config.yaml
num_hidden_layers: 12
hidden_size: 192
num_attention_heads: 6
num_key_value_heads: 6
head_dim: 32
intermediate_size: 1024
vocab_size: 8192
hidden_act: "swiglu"
norm: "rmsnorm"
norm_place: "out"
norm_eps: 1e-05
positions: "rope"
rope_theta: 10000.0
rope_fraction: 1.0
qk_norm: true
attn_scale: 0.177
bias: "none"
tie_word_embeddings: false
parallel_block: false
init: "orth"
init_std_qkv: 0.0467
init_std_o: 0.058
init_std_up: 0.0668
init_std_down: 0.0668
optimizer: "soap_variant"
learning_rate: 0.0105
weight_decay: 0.0
lr_head: 0.00689
warmup_steps: 41
schedule: "wsd"
decay_fraction: 1.0
decay_shape: "linear"
final_lr_fraction: 0.05
batch_tokens: 65536
max_seq_len: 512
doc_mask: true
train_tokens: 356700000
max_steps: 5443
dataset: "wikipedia_en"
Each number is 128 + 24 x the weight over its row's rms, rounded and kept within 0 to 255. Layers, rows and columns count from 0. The size above them is the row's rms in percent of the matrix's.

# layer 6 attention value, 192x192, rms 0.0457, rows 0-104, columns 128-191
size [ 86  90  95  84  97  90  87  90  87  94  93  77  90  88  85  87  88  89  88  93  91  90  94  88  91  84  92  89  93  91  89  94  94 106  98  97  91  93  95 111  93 116 101 111  93  99  95  85 112  88  94  92 111  90  90 112 107 104  97  99  94  93 100 115  99 105 102  97 112  95 103  97 100 107 117  98  94 111 104 107 120 107  99 101 101  97 107 121  91  94 106  99  98 108 114 100  89  86  86  89  80  83 107  84  87]
[[147 127 123 139 113 125 144 154 121 148 119 134 109 112 123  88 127 129 132 106  61 136 112 100 176 120 156 129 172 101 135 124 157 120  95 135 122 107 125 140 179  89 146 103 152 126 107 127 125 121  90 127 110 185 105 114 126 183 162 121 105 157 126 129]
 [130 111 153 118 110 106 161  95 137  75 140 149 120  50 178 123 134 146 164 162  91 114  96  93 148 129 109 112 120 127  98 138 119  96 117 152 133 115 112 121 150  99 123 103 139  93 125 127 108 121 103 147  90  84 140 127 131 135 152 129 104 165  96 118]
 [154 107 128 132 143 115  96 142 127 132  96 135 113 109 156 111 151 131 162 154 106 119 166 136 109 164 142 151 172 119 154 111 147 143 143 181 138 139 150 157 124 135 115 167 126 111 122 129 145 161 149 151 112 135 160 152 133 121 189 126 150 135 144 107]
 [112 137 110  98 116 111  98 145 160 124  94 101 165 108 140  88 115 141 143 138 130 132 107 127 118 143  97 149 164 153 133  78 159 108 150 137 126 165 132 148 116  84 126 142 101 133 146 129 126 129 137 172 105 104 142 118  65 110 155 132 174 114  96 133]
 [154 116 144 133 108 112  92 103 168 130 128 130 125 121 131 133 126 113 148 127  75  94 153 132 144  90 124 115 145  98  94 146 188 151 112 159 138 158 166 159 132 162 130 168 117 111 100 139 139 142 159 145 136  95 138 120  84 159 165 149 105 149 165 145]
 [128 151 167 145 122 141  90 139 143 113 144 140 140 100 143 158  98 107 147 152 112 189 115 126 112 136 122 134 102 131 128 154 122 143 103  86 142 118 105 124 134 164 136  97 101 128 132 144 136  84 129 100 118  98  89  95 141 177 141  99 135 154 148 146]
 [117 102 113  86 115 131 104 143 120 144 114 153 113 130 121 126 138 121  83 157  98 121 104 115 126  88 139  87 184 152 144 128 114 171 150 115 171 123 164 163  92 166 137 135 119 154 155 152 158 132 153 138 108 143 158  87 103 170 117 119 122  90 155 103]
 [141 151 140 143 129 151  80  73 142 100 145 147 151 118 134 109 118 147 123 118 138 152 118 119 173 178  88 153 156 136 111  94 152 139 105 118 132  78 125 117  83 107 152 133 148 143  96 111 161 110 135 157 140 111 144 105 187 102 136 162  94 137 161 151]
 [105 115 111 115 131 107 107 106 151 148  92 132 145 115 132 134 132  90 137 171 141  81 143 132 110 122 110 111 143 100 100 118 127 165 151 148 186 162 177 181 136 143 126  99  70 123 154 138 124 108 102 132 136  84 150 149 132 148 104 102 141 122 118 143]
 [128 104 130 106 162 106 104 121 119 155 111 141 134  85  83 137 126 100  90 175 122 130 149 175 154  91 143 120 163 122 151 130 110 144 152 132  89 173 151  88 143 143 137 148 141 162 120 124 132 112 127 127 117 104 177 159 135 172 133 123 135 161 151 165]
 [131 147 153 164 134 147 152 140 102 137 101 133 118 157 113 140 138 117 160 164  85 151 129 125 111 137 127  95 145 158 131 146  97 116 184 101 118 123 119 120 101 135 137 123 117 127 129 133 131 142 114 118 120  96 162 108 146 119 170 143  80 105 106 148]
 [114 167 158 156 125 158 103 130 154 110 113 113 122 112 117 137 119 156 105 125 165 143  90 149 109 148 136 124  87 139 103 115 134 116 120 132 102 114 126 167 114 163 118 142 114 131 121 136 139 100 101 119 143 176 105 105 146 118 142 137 138 173 140 165]
 [160  75  83 156 113 105 137 162 150 161 126 139 177 142 163 142 168 123 123 193 102 130 141 113 122  96 148 182 155 136 129 100 149 121 148 144 174 130 153 102 142 114 120 116 129 134 139 122 110 140 109 116 145 140 143 133 138 161 161 154  94 130 169 133]
 [ 91 100 164 120 155 127 137 155 125 113 119 155  99 101 125 153 143 185 115 127  97 118 164 122 131 155 163 146 148 110  96 113 120 149 163 106 106 125 108 147 164 162 172 140 137 155  86 162 151 125 137 125 110 126 143 131 143 116 136 124 115 122  53 111]
 [131 150 126 111 158 152 103 140 170 120 129 109  95 117 123 138 111 149 135 135 109 126 127 132 162  98 114 121 140 134 117 102 101 143 126 116 123 143 171 165 140 166 165  96 104 145 101 114  77 129 154 171 136 109 153 133 136 123 123 137 141 148 126 150]
 [113 156 161 110 160 104 125 126 172 113 156 144 137 120 133 153 115 113 123 131 154 141 156 139 129  97 116  98 119 159 115  89 167 179 146 147  92 108  67 148 113 124  98 161  97 134  99 156 115 184 168 179 155 127 126 210 117 144 150 155 139 153 140 123]
 [106 183 146 131 123 131 110 139 119 131 101 122 142 103 115 135  85 151  85  84 173 163 136 165 122 119 140 130 106 126 170 113 108 115 135 122 128 124 107 131 132  86 133 134 147 174 103 154 172 121 140  89 160 152 116 164 145 156  94  96 159 131 142 141]
 [115 148 136  99 147 147 116 122 135 151 173 149 185 164 113 168 114 120 101 111 144 153 115 119 113 154  93 182 121 130 107 139 158 114 135 136 152  81 149 139 125 136 121  98  97 128 144 143  99 125 157 143 130 131 113 122 117 178 112 109 179 132 163 144]
 [142 145 119 126 118 126 144 102 174 103  86 148 171 168 120 128  97 135 117 152 124  81 136 123 133 140 110 139 146  97  97 153 166 127  95 122 120 111 113 109 128 132 150 168 146  97 109 139 115  61 112 136 150 139 119 157 151 124 136 157 127 140 160 123]
 [107 135 128 139 127 108 105 117 111 130 158  88  71 127 127 150 137 105 184 116 185 150  65 116 119 149 108 122 137 149  99 159  85 110 128  94 140 142 125 130  83 128 151 146 142 141 148 148 141 122 143 113 144 148 154 114 138  97  74 138 107 168 159 122]
 [122 109 122 109 156  98 123 188 125 111 157 160 113 115 125 117 131 161 163  98 148 171  94 133 164 130 118 142 120 139 142 139 181 137 140 164 134  98 118 110 138 141 147  96 113 105 131 138 119 123  96 120 135 141 167  78 176 101 137 134 153 139  94  92]
 [103 158 111 109 193 138 158 115 138 101 164 137 137 192 157 145 115 125 113 116 185 133 130  92  87 114 152 142 141 128 143  88 135 135 140 147 117 140 145 120 134 119 133  73 114 131 139  98  61 116 148 112 124 121 116 147 154 114 126 147 123 125 149  73]
 [128 135 124  85 155 123 164 175 121 162 120 122  59 138 111 107 136 165 142  94  89 140 128 110 135 134 114  90 110 109 121  96 115 136 117 147 131 121 132 132 151 105 163 120 133 133 120 126 159 126 149 152 118 156 171 116 101 114 127 139 122 118  84 136]
 [ 87 128  91 119  93 167  97  76 108 162 112 117 152 150 117 134  80  88 127 163  93 131 129 122 113 134  96  88 132 133 111 142  96 120 103  81 143 119 129 135 165 143 153  81 130 146  91 136 145 139 121 134 129 114 131 133 114 129 145 121  98 158 185 165]
 [ 77 172  86 121 134 131 150 120  84 120  99 140 114 134 125 127  94 133 135  74 118 150 114 131 112 131 148 112 101 123 166  98  69 116 170 120 144 130  88 144 147 109 136 118 123 100 135 131  74 123  91 134 150 137 161 142 131 151  99 122 105 151  75 132]
 [143 129 136 127 115 126  83 113 160 121 110 159 147  99 135 172 133  86 106 156 126 135 155 117 137 147 111 157 112 125 128 137  91 101 156 120 109 146 127 117 134 136 146 161 119 100 100 144 123 128 133 168 136  98  98 142 139 160 151 160 132 143 182 152]
 [136 122 128 145 104 148 159  84  81 100 143 118 146 170 139  84 152 145 142 116 149 116 100 121 127 156 123 153 142 166 164 116 126 111  94 137  94 104 122 121 102 148  84 128 127 147 143 100 134 110 100 130  45  86  81 113 135 145 118 125 157 142 175  84]
 [113 136 116 153 156 173 164  78  94 167 114 144 140 103 105  86 185 147 133  93 127 122 161 125 162 112  87 115 128 141 147 135 123 119 122 151 157 156 134 108 131 147 112 157 177 120 139 140 169 172 110 128 164 161 170 150 151 127 132 101 139 158 131 141]
 [ 97 160 154  86 119 117 158  99 129 120  97 113 113 175 122 112 124  98 110 152 122 119 134 124 147  93 179 134 156 110 111 127 126 131 112 155 107  93 140 123 149 163 125  97 124 112 117 121 155 104 141 123 128 109 174 133 122 147 177 135 127 139 111 163]
 [117 113 140 155 132 120  95 108 124 179 112 167 145 122 116 142 113 100 141 139  57  92  97 140 170 113 106 115 147 116 147 133 133 112 144 158 115 136 168 150 152 137 156 123 153 110 117 147 124 126 156 179 130 151 140 170 162 149 136 134  75 124 151 161]
 [111  95 126 105 118 125 181 158 117 131 139 120 109 136 151 143  99  97 113 150  90 162 107 134  86 130 168 118 104 144  83 120 131 115 111  93 133 134 125 121 129 131 110  90 102 130 179 103 151 107 132  84 132 115 109 159 161 104 101 113 124  71 135 124]
 [137 124 110 137 135 134 197 133 135 202 105 128 107 150 161 171 102 185 151 148  86 106  96 140 142 188 117 123 125 122 114 118 123 119 104 100 102 122  79 117 114 132 118 120 140 118 157 140 134 134 148 123 140 146 178 121 133 117  73 190 147 131 127 153]
 [118 143 151  97 110 151 163 117 137 103 131 148 151 104 160 155 110 164 102 144 151 160 131 101 126 131 142 139  79 131 142 148  72 140 141 116 110 103 120  57 104  95 117 110 115 126 122 165 110 182 133 128 175 146 134 106 137 145 127 163 128 124 100 117]
 [129 101  94  97 123 152 145 102 110 113  81 155  91 106 134  62 125 153 135 122 113 125 102 154 139 152 115 129 113 115 140 138 161 129 138 123 143 132 138 198 130 157 142 141 154 161 111 129 137 110  85 101 131 136 115  39 100 152 132 127 136 164 139  75]
 [134 141 144 144 104 129 130 117 131 190 110 132 159 119 117 132 125 171  99 151 168 125 136 121 159 127 121 136 134 129 103 143 161  95  86 116  91 166 191 142 154 164 133 174  96 129 119 140 116 127 102 163 157 118 117  74 107 143 117 123 125 171 148 135]
 [125 154 139 104 102 135  95 109 110 144 138 158 107 172  88 120 125 105 121 120 144 117 154 135  79  92 161 107  93 102 172 155 126 150 130  85 148 140 105 117 123 127 136 153 117 129 125 138 134  94 113  90 144 147 127 166  92 145 126 134 103 131 148 105]
 [ 97  98 152 129 129 125 153 113 115 171 101 155 131 128 127 167 118 117 119 114 184 147 114  81 105 118 145 127 145 115 128 141 135 110 136 112 125 136 105 145 117  91 128 115 161 148 131 121 157 129 111 134 160 113 170 107 116  91 127 147 171  86 114 146]
 [160 122 140 132 116 129  92 150 122 128 154 182 118 155 131 142 110 148 124 113 115 105 127  87 114  76 108 142  83 136 113 186 171 153 125 128 114 111 164 162 116 120 125 117 116 163  62  96 109  84 124 129 132 131 141 122 160 158 154 115  92 112 134 147]
 [193 159 106 154 138 159 114 133 110 136  86 134 113  71 103 126 124 105 128 130 105 158 142 112 117 125 179 126 110 142 127 121 156 127 148 156 120 121 149  96  90 147 154  98 124 132 113 119 118  98 116 147 134  80 139 127 109 183 135 154 146 142 118 111]
 [113 138 148 130  56 116 137 120 146 137 148 118 115 103 150 133 110 172 108 183  94  97 139 155 158  82 130 125 126 102  84 120 101 142  81 149 121 122 180  97 114 138 123  99 164 147 134 144 119 142 142 118 134  90 142 153 111  68 108 136 130 135 136 100]
 [119 134 105 160 126  85 120 111  83 107 102 155 171 135 149 113  95 138 130 117 141 117  74 120 109 173 143 118  99 145 166 167 178 132 140 144 123 146 117 165 138 137  97 142 144  98 125 110  95 107 135 145 115 102  77 140  90 152  58 152 149 150 143 137]
 [129 127 139 133 161 131  84  89 169 133 159 101 157 126  88 173 116 142  87 134 202 112 176 113 129 133 181 145 155 129 130 118 114 105 159 142 111 118 142 143 117 143 122 121  97 120 143 132 140 102 148 144 119 127 139 133 160 105 112 133 131  89 169 133]
 [111 125 143 143 159 124 104 138 122 105 106 114 125 155 161 119 150 138 143 115  83 185 135 141 129 140 168 156 138  83 112 123 144 124 153 129  86 109 139 143 155 140 166  83 118 111 125  94 143  92 122 108  96 128 150 108 111 167 159 129  76 145  84 150]
 [ 97 113 144 142 173  87 117 113 179 139 123 135 100 107 126 139 196 156 142 142 127 144 138 103 182 127 109 106 146 130 166  87 144 150 129 158 116 119 150 153 115 132 129 114  94 131 125 133 140 139 144 139 119 128 140 152 124 120 164 125 137 123 142 139]
 [177 146  94 115 122 140 108 125 152  84 122 114 140 131  75 133  80  99 114 100 122 165 154 120 161 102 152 135 117 148 151 145 117 134 167 134 147 156 107 122 100 154 116 129 156 136 135 175 157 150 120 142 146 148 135 108 120 160 154 123 144 131 151  74]
 [137 135 124 115 112 102 112 160 126 109 112 138 139 112  98 125 148 129 113 106 143 108 124 121 156 106 167 150 168 127  91 119 117 126 133 180 123 146 120  73 132 110 149  83 134 105 132 165 121 143 122 155  76 121 144 136 156 106 115 131 101  82  91 122]
 [147 127 158 172 138  54 116 157 146 129 120 146 121 142  80 140 106 139 125 103 111 148 161 168 103 171 118  88  99 140 134 176 141  98 158 136 121 123 126 128 140 115 140 137 128 138 110 128 135 106 138 147 163 168 142 120 148 148 133 125 122 118 132 152]
 [122 107 135 125 153 123 126 125 124 133 122 137 141 175 120 118 129 133  98 143 126  90 123 101 140  81 124 137 151 127 117  90 141  99 117 162 125 141 140  99 150 132  76 116 137 127 147 127 133 128  86 148 158 114 175 154 120 127  73 173 100 117  83 174]
 [143 110 156 143  94 109 130 146 118 107  67 148 126  93 166 117 122 104 134 124 135 124 139 116 101 114 149 120 122 128 160 112 138 172 114 121 146 139 135 119 111 139 164 184 134 124 123 136 148 138 127 117 136 143 114  88 109 131 132 120 146 127 139 132]
 [131 142 154 114 135 148 107 157 137 170  90 135 140 153 114 134 130  74 127 108 129 144 114 151 117 112 118 110 123 126 137  75 146 130 151  95 155 173 163  98 160 106 154 137 125  93 148 156 126 149 112 142 108 148 125 125 163 128 117 139 150 109 121 139]
 [142 126 114 123 129 156 148 123 159 131 170  95 134 192 144 161 142 108 113  66 145 129 160 166 109 129 130 120 135  90 170 151 107 148 148 169 119 159 142 108 162 133 111  94 109 116 198 107 115 123 132 136 116 125  81 180 115  98  98 112 131 120 130 170]
 [ 94  92  76 160 137 147 151 138 113 188 120 106 120 103 115 138 101 146 137 140 147 125 125 148 129 151 123 108 168  90 144 110  88 104 135 101 131 113 137 106 136 140 101 110 168 138 171 156 107 152 127 119 123 132 150  95 113 109 115 146 177 122 101 161]
 [139 171 138 135 121 137  96 102 116 123 103 148 166 113  89 148  94 127 120 137 170 130 135 142 118 142 146 194 102 147 171  95  99 105 150 146  99 101 156 115  99 117 120 120  93 110 152 153 122 146 152 153  98 137 156 155 140 160 116 144 113 146 176 122]
 [112 148 153 107 161  90 108 127 153 155 132 120 161 107 131 127 156 100 132 122 151 109 162 121 120 115 126  93 119 112 138 122 161  99  83 135  83 137 154 113 112 114 117 102 120 142 154 124 110 151 141 155 112 141 133 185 139 107  99  99 168 140 146 145]
 [137 117 128 195 125 106 166 176 121  73 123 161 113 146 138 108 151 113 165 117 138 161 128 158 123 160 138 113 170 114 147 117 129 104 104 134 144 123 151 102 175  85 165 110 178 161 109 123 164 151 105 104 116 152 103 161 127 129 146 142 106 122 165 156]
 [149 137 152 167 159 110 124 130 174 126 127 134  98 112 100 133 122 134 138 115  99 139 153  85 188 130 162 144 130 134 132 115 133 116 167 125 122 140 133 111  94 146 149  95 109  79 124 164 115 154 144 139 189 143 178 112 136 142 140 138 107 120 107 132]
 [130 131 121  85 135 101 141 175 130 150 163 102 105  87  63 138 139 137 106  86 126 147 164 138  70 128 139 137 130 136 136 137 117 145 158 163 124 128 139 141 133 146 124 112 165 121 110  91 132 119 109 100 127 160 132  92 132 138 127 155 169 174 115  95]
 [118 160 131  83  80 142 161 113  99 186 145 109  66 157 167 130  91 135 145 183  90 114 129 117  89 135 125 144  92 124  86 160 136 121  93  99 123 133 122 124 150 120 109  59 135 131 114 144 140 103 116  98 131 120 100 139 123 117  75 136 150 108 109 111]
 [126  94 111 118 154 120 125 100 121 182 113 119 156 157 100 113 124 119 141 173 111 127 146 126 127 105 152 106 134 117 124 128  85 131 128  99 132  97 131 171 127 142 130 137 137 127 119 172 167 116 162  73 135 120 139 180 129 148 124 109 119 124 116 162]
 [156 148 123 143 141 120 100 109 127 111 126 158 156 154 138 128 155  87 148 126 133 114 150 142  86 161 121 127  80 164 153 149  60 154 131 101 111 144 145 118 124 126 137 103 116 128 101 132 118 119 128 124 134 130  96 132 158  94 107 117 106 145 150 128]
 [105  99  89 112 121 134 123 115 136 121 125 123 146 135 110 125 114 120 117 173  69 115 146 141 101 160 138 114 154 155 124 128 108 160 118 124 131 124 157 131 120 121 130 138 115 159 173 108 151  91 126  91 122 121  98  97 117  93 137 113 123 146 100  86]
 [135 124 117 173 103 102 120 111  52 148 187 101 177 116 101 122 129 104 126 147 154 125 130 157  88 132 131  87 118 142 135 128 120 110 145  84 146 115 117 123 121 132 132 144 134 135 130  81 143 120 110 148 120 107 127 165 134  94 119 160 126 124 134 122]
 [122  79 101 119 153 140 154 126 145 151 144 112 107 141 137 117 149 140 123 110 180 155 136 139 100 133 107 128 146 102  99 109 130 147 125 161 138 173 100 106 112 120  95 111 130  95 167 111 111 126 148 164 116 136 135 125 144  78 128 165 146  85 126 108]
 [122 153 123 114 157 139 124 143 156 134  98 102 114 115 143 125 130 108  83  80 144 142  89 106 105 168 120 119 171 112 119 101 118 140 127 139 118 141  99 122 152  87 103 134 151 130 171 127 169 100 115 151 134 132 125 144 113 154 141 146 156 138 126 169]
 [127 134 109 129 134  98 135  72 158  98 110  97 124 134 156 142 136 132 149 180 118 129 143 119 124 118 118 147 104 112 101 160 126 149 111 140 111 121 126  91 107 125 167 132 131 109 112 120 151 132 151 104 118 145  91 161 148 136 114 101 113 170 152  96]
 [111  88 142 121 137 138 174 163 149 169 175 118 162 139 149 150 135 115 136 170 150 138  85 119 146 100 148 124 120 116 138 162 144 149 182 159 118 114 116 143 101 125 173 110 175 103 169 155 132 124  96 114 136 109 133  91 108 143 140 123 134 103  89 112]
 [136 136 112 112 132 106 151 154 144 138 132 117 140 147 111 142 132 144 123 204  91 154 138 114 148  90 136 117 131 151 113 122 152 190  94 159 161 112 134 142 109 105 145 136 139 116 118 134 133 114 122 122 160  98 114 136  85 156 134  92 126 163  83 197]
 [130 120 133 165 120 127 107 129 121 157 121 153 139 137 119 101  72 155  88 141 161 151 140  71 127 111 141 135 141 113 123 130 177 117 124 102 185 139 115 129 108 158 139 106 127  93  92  91  83 116 149 121  97 115  91  85 159 139 107 166 128 171 152 119]
 [115 133 107 157 104 138 114 129 139  91 139 111  84  93 142 147 132 133 126 122 126 116 138  94 145 127 137 146 121 124  94 150 144 160 118 167 102 105 124 122 164 123 157  95 127 149 144  70 127  99 120 146 130 102  96 111  95 176 132 105 134 133 152 128]
 [176 133 137 116 157  61 135 155  89 149 117 117 110 163  91 106 100 115 158  87 147 121 153  69 154 118 143 138 112 100 109 122 136 100 155 133 110 119 128 110 114 120 151 200 139 156 155 123 163 114  99 141  79 173 171 125 121 129 121 125 104 167 154 142]
 [ 91 145 137 120 140 149  96 167 121 155 140 128 113 173 110 176 144 124  83 121 126 152 101 119 148 152 156 101 160 121 129 123 135 113 137 120 120 127 125 152 122 110  89 152 134 135 123 147 152 100 121 104 119 131 156 135 110 148 100 149 114 148 116 121]
 [ 91 144 124 102 121 116 101 149 125 152 171 107 138 129 106 145 143 130 120 113 146 126 142 112  95 181 167  78 144 111 151  93 136 138  97 132 117 150 136 134 138 125  80 132 143 158 121 151 152 128 164 127 117 125 110 169 124 101 141 119 175 109 166 139]
 [134 145 155 115 108 134  97 117  77 166 104 113 173 140  70 139 106 101  86 141 109 127 125 119 109 100 214 119 123 110 127 155 157 136 122  97  98 142 116 135 139 120 135 141 115 123  99 148 122 140  81 169 157 108 143 147 113 135 118 133  94 137 117 102]
 [159 122 125  89 123 130 127 119 127 109 126 125 160 120 130 124  99  91 124 116 122 107 107 114 149 171 138 153 148 109 155 136 120  99 130 131 120 163 111 134 132 127 128  93 142 127 142 107  96  94 111 154 136 128 168 105  99 124 143 131 101 138 107 100]
 [113 149 110 147 116 161 138 144 173 113 134 116 129 139 121 139 125 132 130 131  98 109  99 136 112 165 122  99  75 142 125 114 136 139  94 190 146 100 140 105 159 140 177 118  68 144 153 124 115 144 152 150 146 116 117 140 132 141 119 117 153 137 114 139]
 [156 146 163 121 114 147 142 160 117  99 133 162 123 151  89  78 142 141 115 147 136 135 150 104 134 146 131 123 123 132 136 149 158 166 161 115 138  97 110  89 159 125 152 111  77 108 106 117 107 135 124 128 109 101  71 107 103 146 156 112 125 152 148 112]
 [139 125 108 198  91 127 134 140 107 100  97 143  70 115 111 171 137  86 138 171 136 116 107 161 108 121 174 130 125 145 135 145 140 131 134 134 149 161 136 147 181 123 160 108 118 150 157  95 116 139 119 142 103 110  98 140 134 123 119 124 153 133 141  80]
 [173 145 160 136 109  82 146 149 140 146 112 129 121 144 157 153 145 139 147 161 152 152 106 133 140  81  97 148 127 112 126  79 120 121 158 128 165 168 147 145  92 157 139  87 112 126  87 139 113 141 136 163 114  88  83 129 135 172 154 162 163 134 118 132]
 [153 120 154 105 146 164 137  96 110 151 140 117 157 146  76 106 153 110 135 101 156 135 121  39 156 156 130 170 148  74 144 133 185  58 115 106 126 169 150 111 117 151 117 125 153  74 115 118  58 130 142 135 102 102 142 168 118 112 124 125 121  96 111 119]
 [160 173 180 111 149 104 108 116 108 124 148 158 113 156 105 146 102  99  88  66  93  91 145 146 175 124 141 154 138 104 140 149 117 125 131 121 108 150 111 154 149 121 129 151 140 163 122 156 161 110 155  90 122 159  98 162 146 105 116 158  92 106 164 174]
 [ 83  90 130 147 103 134 149 111 167 132 128 130 139 154 127 129 113 117 141 137  75 153 152 144 113 149 148 153 114 125 158 173 121 157 121 161 147 160 134 122 113 143 158 168 140 107 109 158 127 116 113 139 166 116 137  59 144 121 111 144 120 118 154 122]
 [114 140 128 127 135 152  87 157  96 140 136 134 105 127 114 149 138 127 106  82 166 115 154 142 136 134 111 145 145 135  85 129 115 125 166 184 122 107 112 104 122 113 123  80 107 112 103 147 154 154 132 121  88 147 128 133 135 161 110 174 188 153 100 123]
 [107 106 124 161 155  95 157 159 143 172 143 146 119 155 109 108 107 186 138 136 121 126 112 103 136 150 117  84 116 156 153 146 183 166 135 127 134  98 152 177  98 147  90 123 116 132 127 146 122 124 124 139 137 133 142 120 132 141 119 137  96 107  95 109]
 [114 147 149 160 127  99 129 148 179 101 112 106 159 105 171 120 185  99  82 172  96 129  93 144 120  92 151 149 149 141 113 149 124 140 127 135 142 140 110 132 158 131 115 143 146 170 107 147 139 128 123 107 166 111 132 150 106 140 154 162 107 130 128 151]
 [135 119 144 140 112 146  86 112 140 107 117 136 105 117  71 136 116 121 120 151 115 106 127 119  82 129 133  94 130 169 128 148 117 160 124 134 131 134 127 170 117  89 108 152 137 160 188 114 111 105 111 140 144 117 121 106 129 122 109 137 167 154 135 102]
 [122 134  85 125 127 129 165 132 139 113 115 145 103 113 149 143  92 115 138 124 122 107  91 145 121 123 107 145 100  88 139 149 169 125 131 149 150 139 133  99 157 122 154  94 116 134 156 143 146 138 132 157 136 138  95 155 141 115 141 162 105 128 143 132]
 [119 146 125  73 174 133 162 145 156 142 147 115 129 123 129 104 149 143 108  77 140 100 115  82 149 106 134 123 136 111 138 117 149 147 147 131 113 146 129 176 148 132 101  80 138 122 127 123 115 126  91 113  93 122 189 172 134 121 157 158 166 121 154 157]
 [145 115 159 116 115 134 106 116 116 143 137 124 164 106 133 172 139  85 120 107 142 163 161 121 156 148  97 122 116 131 127 151 134 103 136 138 102 127 155  95 113 148  93  94 156 119 157 171 150 169 100 135 122 117 127 139 108 122 120 130  85 126 139 124]
 [137 115 132 114  85 145  92 175 115 147 108 168 145  91 159 110 118 136 185 132 111 127  99 153 137 134 137 123 164 135 153 153 123  70  98 127 109 121 151 141 108 156 148 133 160 108 106 107 139 121 158 100 117 112 146 137 103 155 110  91 199 121 135 119]
 [126 135 146 115 150 125 105 146 131 152  89 166 121 137 144 138 162 158 110 135 116 129 137 159 117 148 106 102 125 159 155 126 100 141 147  96  77  90 190 133 124 128 164 130 168 125 137 148 111 154 133 110  97  98 167 174 142  86 123 130 137 141 151 128]
 [140 100  99 125 150 156  98 113 159 147 151 139 155 118 114 111 110 124 126 137 132 133 200 153 170 109 114 121  91 132 129 116 142 130  93 133 119 118 152 155 113  94 156 147 104  71 101 161 139 116 111 113 109 130 147 101 150  85  94 125 140 110 121 134]
 [110 123 132 131 166 156 140 181 123 152  96 131 103 130  98 150 119 101 121 128  97  96 157 118 130 139 108 133  72 135 115 132 130 156 128 146 149 126 134 110 113 106 114 112  90 173  89 125 100  91 132 147 141 121  77  97 160 152  59 152 167 138 146 142]
 [114 131 146 146 137 123  93 136 157 101 108 130 146 118  72 143 160 134 111 159 117  85 137 134 140 111 139 105 128 143 128 125  94 109 127 132  72  90 130 135 114 142 150 141 123 141 105 187 141 127 137 110 199  89 139 112 132 165 126 143 131  98 107 117]
 [110 121 164 147 154 115 108 105 102 105 122 154 162 140  94 143 141 162 141 131 176 114 166 104 155 116 115  97 139 121 106 118 141 153 159 115 128 125 128 129 128 137 125 162 127 114  95 113 152 151 114 137 162 140 134 109 101 108 143 186 168 160 120 149]
 [133 135 124 122 131 114 117 113  79 152 164 130 136 145 175 138 172 131 136 126 129 121 144 115 152 143 146  96 143 131 167 114 144  61 101 116 120 122 168 137 139 121 119 124 112 155 115 133 111 101 138 147 162 113 100 146 122 102 147 108 143 131 203 134]
 [112 149 110 139 154 134 108 161 123 125 169  92 129 197 182 131  85  89 121 141 101 129 138 133 119 140 177 127 138 137 126 116 136 163 161 114 125  82 149 134 168 139 170 123 138 124 127 151 124 114 108 119 127 108 150 141 152 103 153  73 100 159 125 101]
 [118  98 138 129 126 123 123 135 110 151 160 154 112 129 148  93 132 139 133  89  87 103  79 143  95 103 127 145 145 113 131 127 160 122  52 157 136  96 155 145 158 142 106 133 125 147 103 144 118 120 124 103 123 169 115 132 129 137 119 129 112 131 139 161]
 [ 83 117 162 140 107 121 149 140 148 157 140 160 113 155 111  93 118 161 142 108 128 142  89 133 158 126 132 102 135 156 114 143  80 152 121 107 124  99 127  85 124 112 132 149  82 130  96  95 128 178 141 125 154 110 165 123 176 120 125 138  83 122 167 128]
 [141 129 128 115 150 153 131 130 106 127 110 134 123 130 117 144 180 140 120 119 171  93 142 100 192 140 134 127 152 169  94 126 120 138 125 151 120 119 146 116 125 104 130 112 154 113 159 136 108 115 179 123 151  92 108 109 144 177 119 133 100  90 152  95]
 [126 144 106  90 145 166 104 139 119 116 134 101 163 116 153 143  99 130 131  90 155 161 149  91 135 121 155 155 119 136 118 133 156 104 175 137 124 133 147 151 159 126 144 131 107  85 156 108  97 126  95 125 110 157 120 123 111 146 142  96 133 133  86 145]
 [125 106 135 132 126 127 110  89 138 136 157 149 150 125  92 100 178 116 101 136 119 101 120 163 139 144 126 166 155 131  93 125 107  84 112 133  71 113 124 130 133 105 119 119 132 157  85 115 149 110 116 126 125 108 119 149 132  72 160 180 144 142 125 141]
 [143 147 143 116 139 108 147 144 146 110 142 149 112 122 150 105  79 101 113 107 119 144 136 108 152 137 102 158 119 136 101 130 119 153 125 120 141 103 116  80 141 151  93 166 129 109 121 105  95 118 109 113 129 112  96 146 169 108 119 109  65 139  93 134]
 [154  86 146 136 103  76 105 115 105  92 146  99 112 153 135 141 145 109 134 100 131 113 146 115 147 134 121 162 147 146 113 135 127 122 121 113 123 102 154 116 121  92 129 155 160 172 107 105 133 132 128 134 113 141 113 142 148 110 121 133  88 107 154 168]
 [132 102 126 103 110 113 189 167 145 104 126 101 179 123 145 129 146  87 141 169 142 162 134 143  79 112 109 129 167  89 101 117  95  98 105 137 105 138 146 154 154 124 127 137 135 109 119 105 118 126 123 139 121 132 111 124  96 133  95 142 155 131 136 116]
 [182 120 151 142 134 115 174 111 127 118 140 109 114 133 130 133 144 159 150 110 139 130 146 131  86 147 100 105 107 150 138 152  97 155 128 118 141 138 127 113 102 128 157 153 138 161 138 149 149 152 153 106  86 120 117 147 168 114 159 106 105 175 154 115]]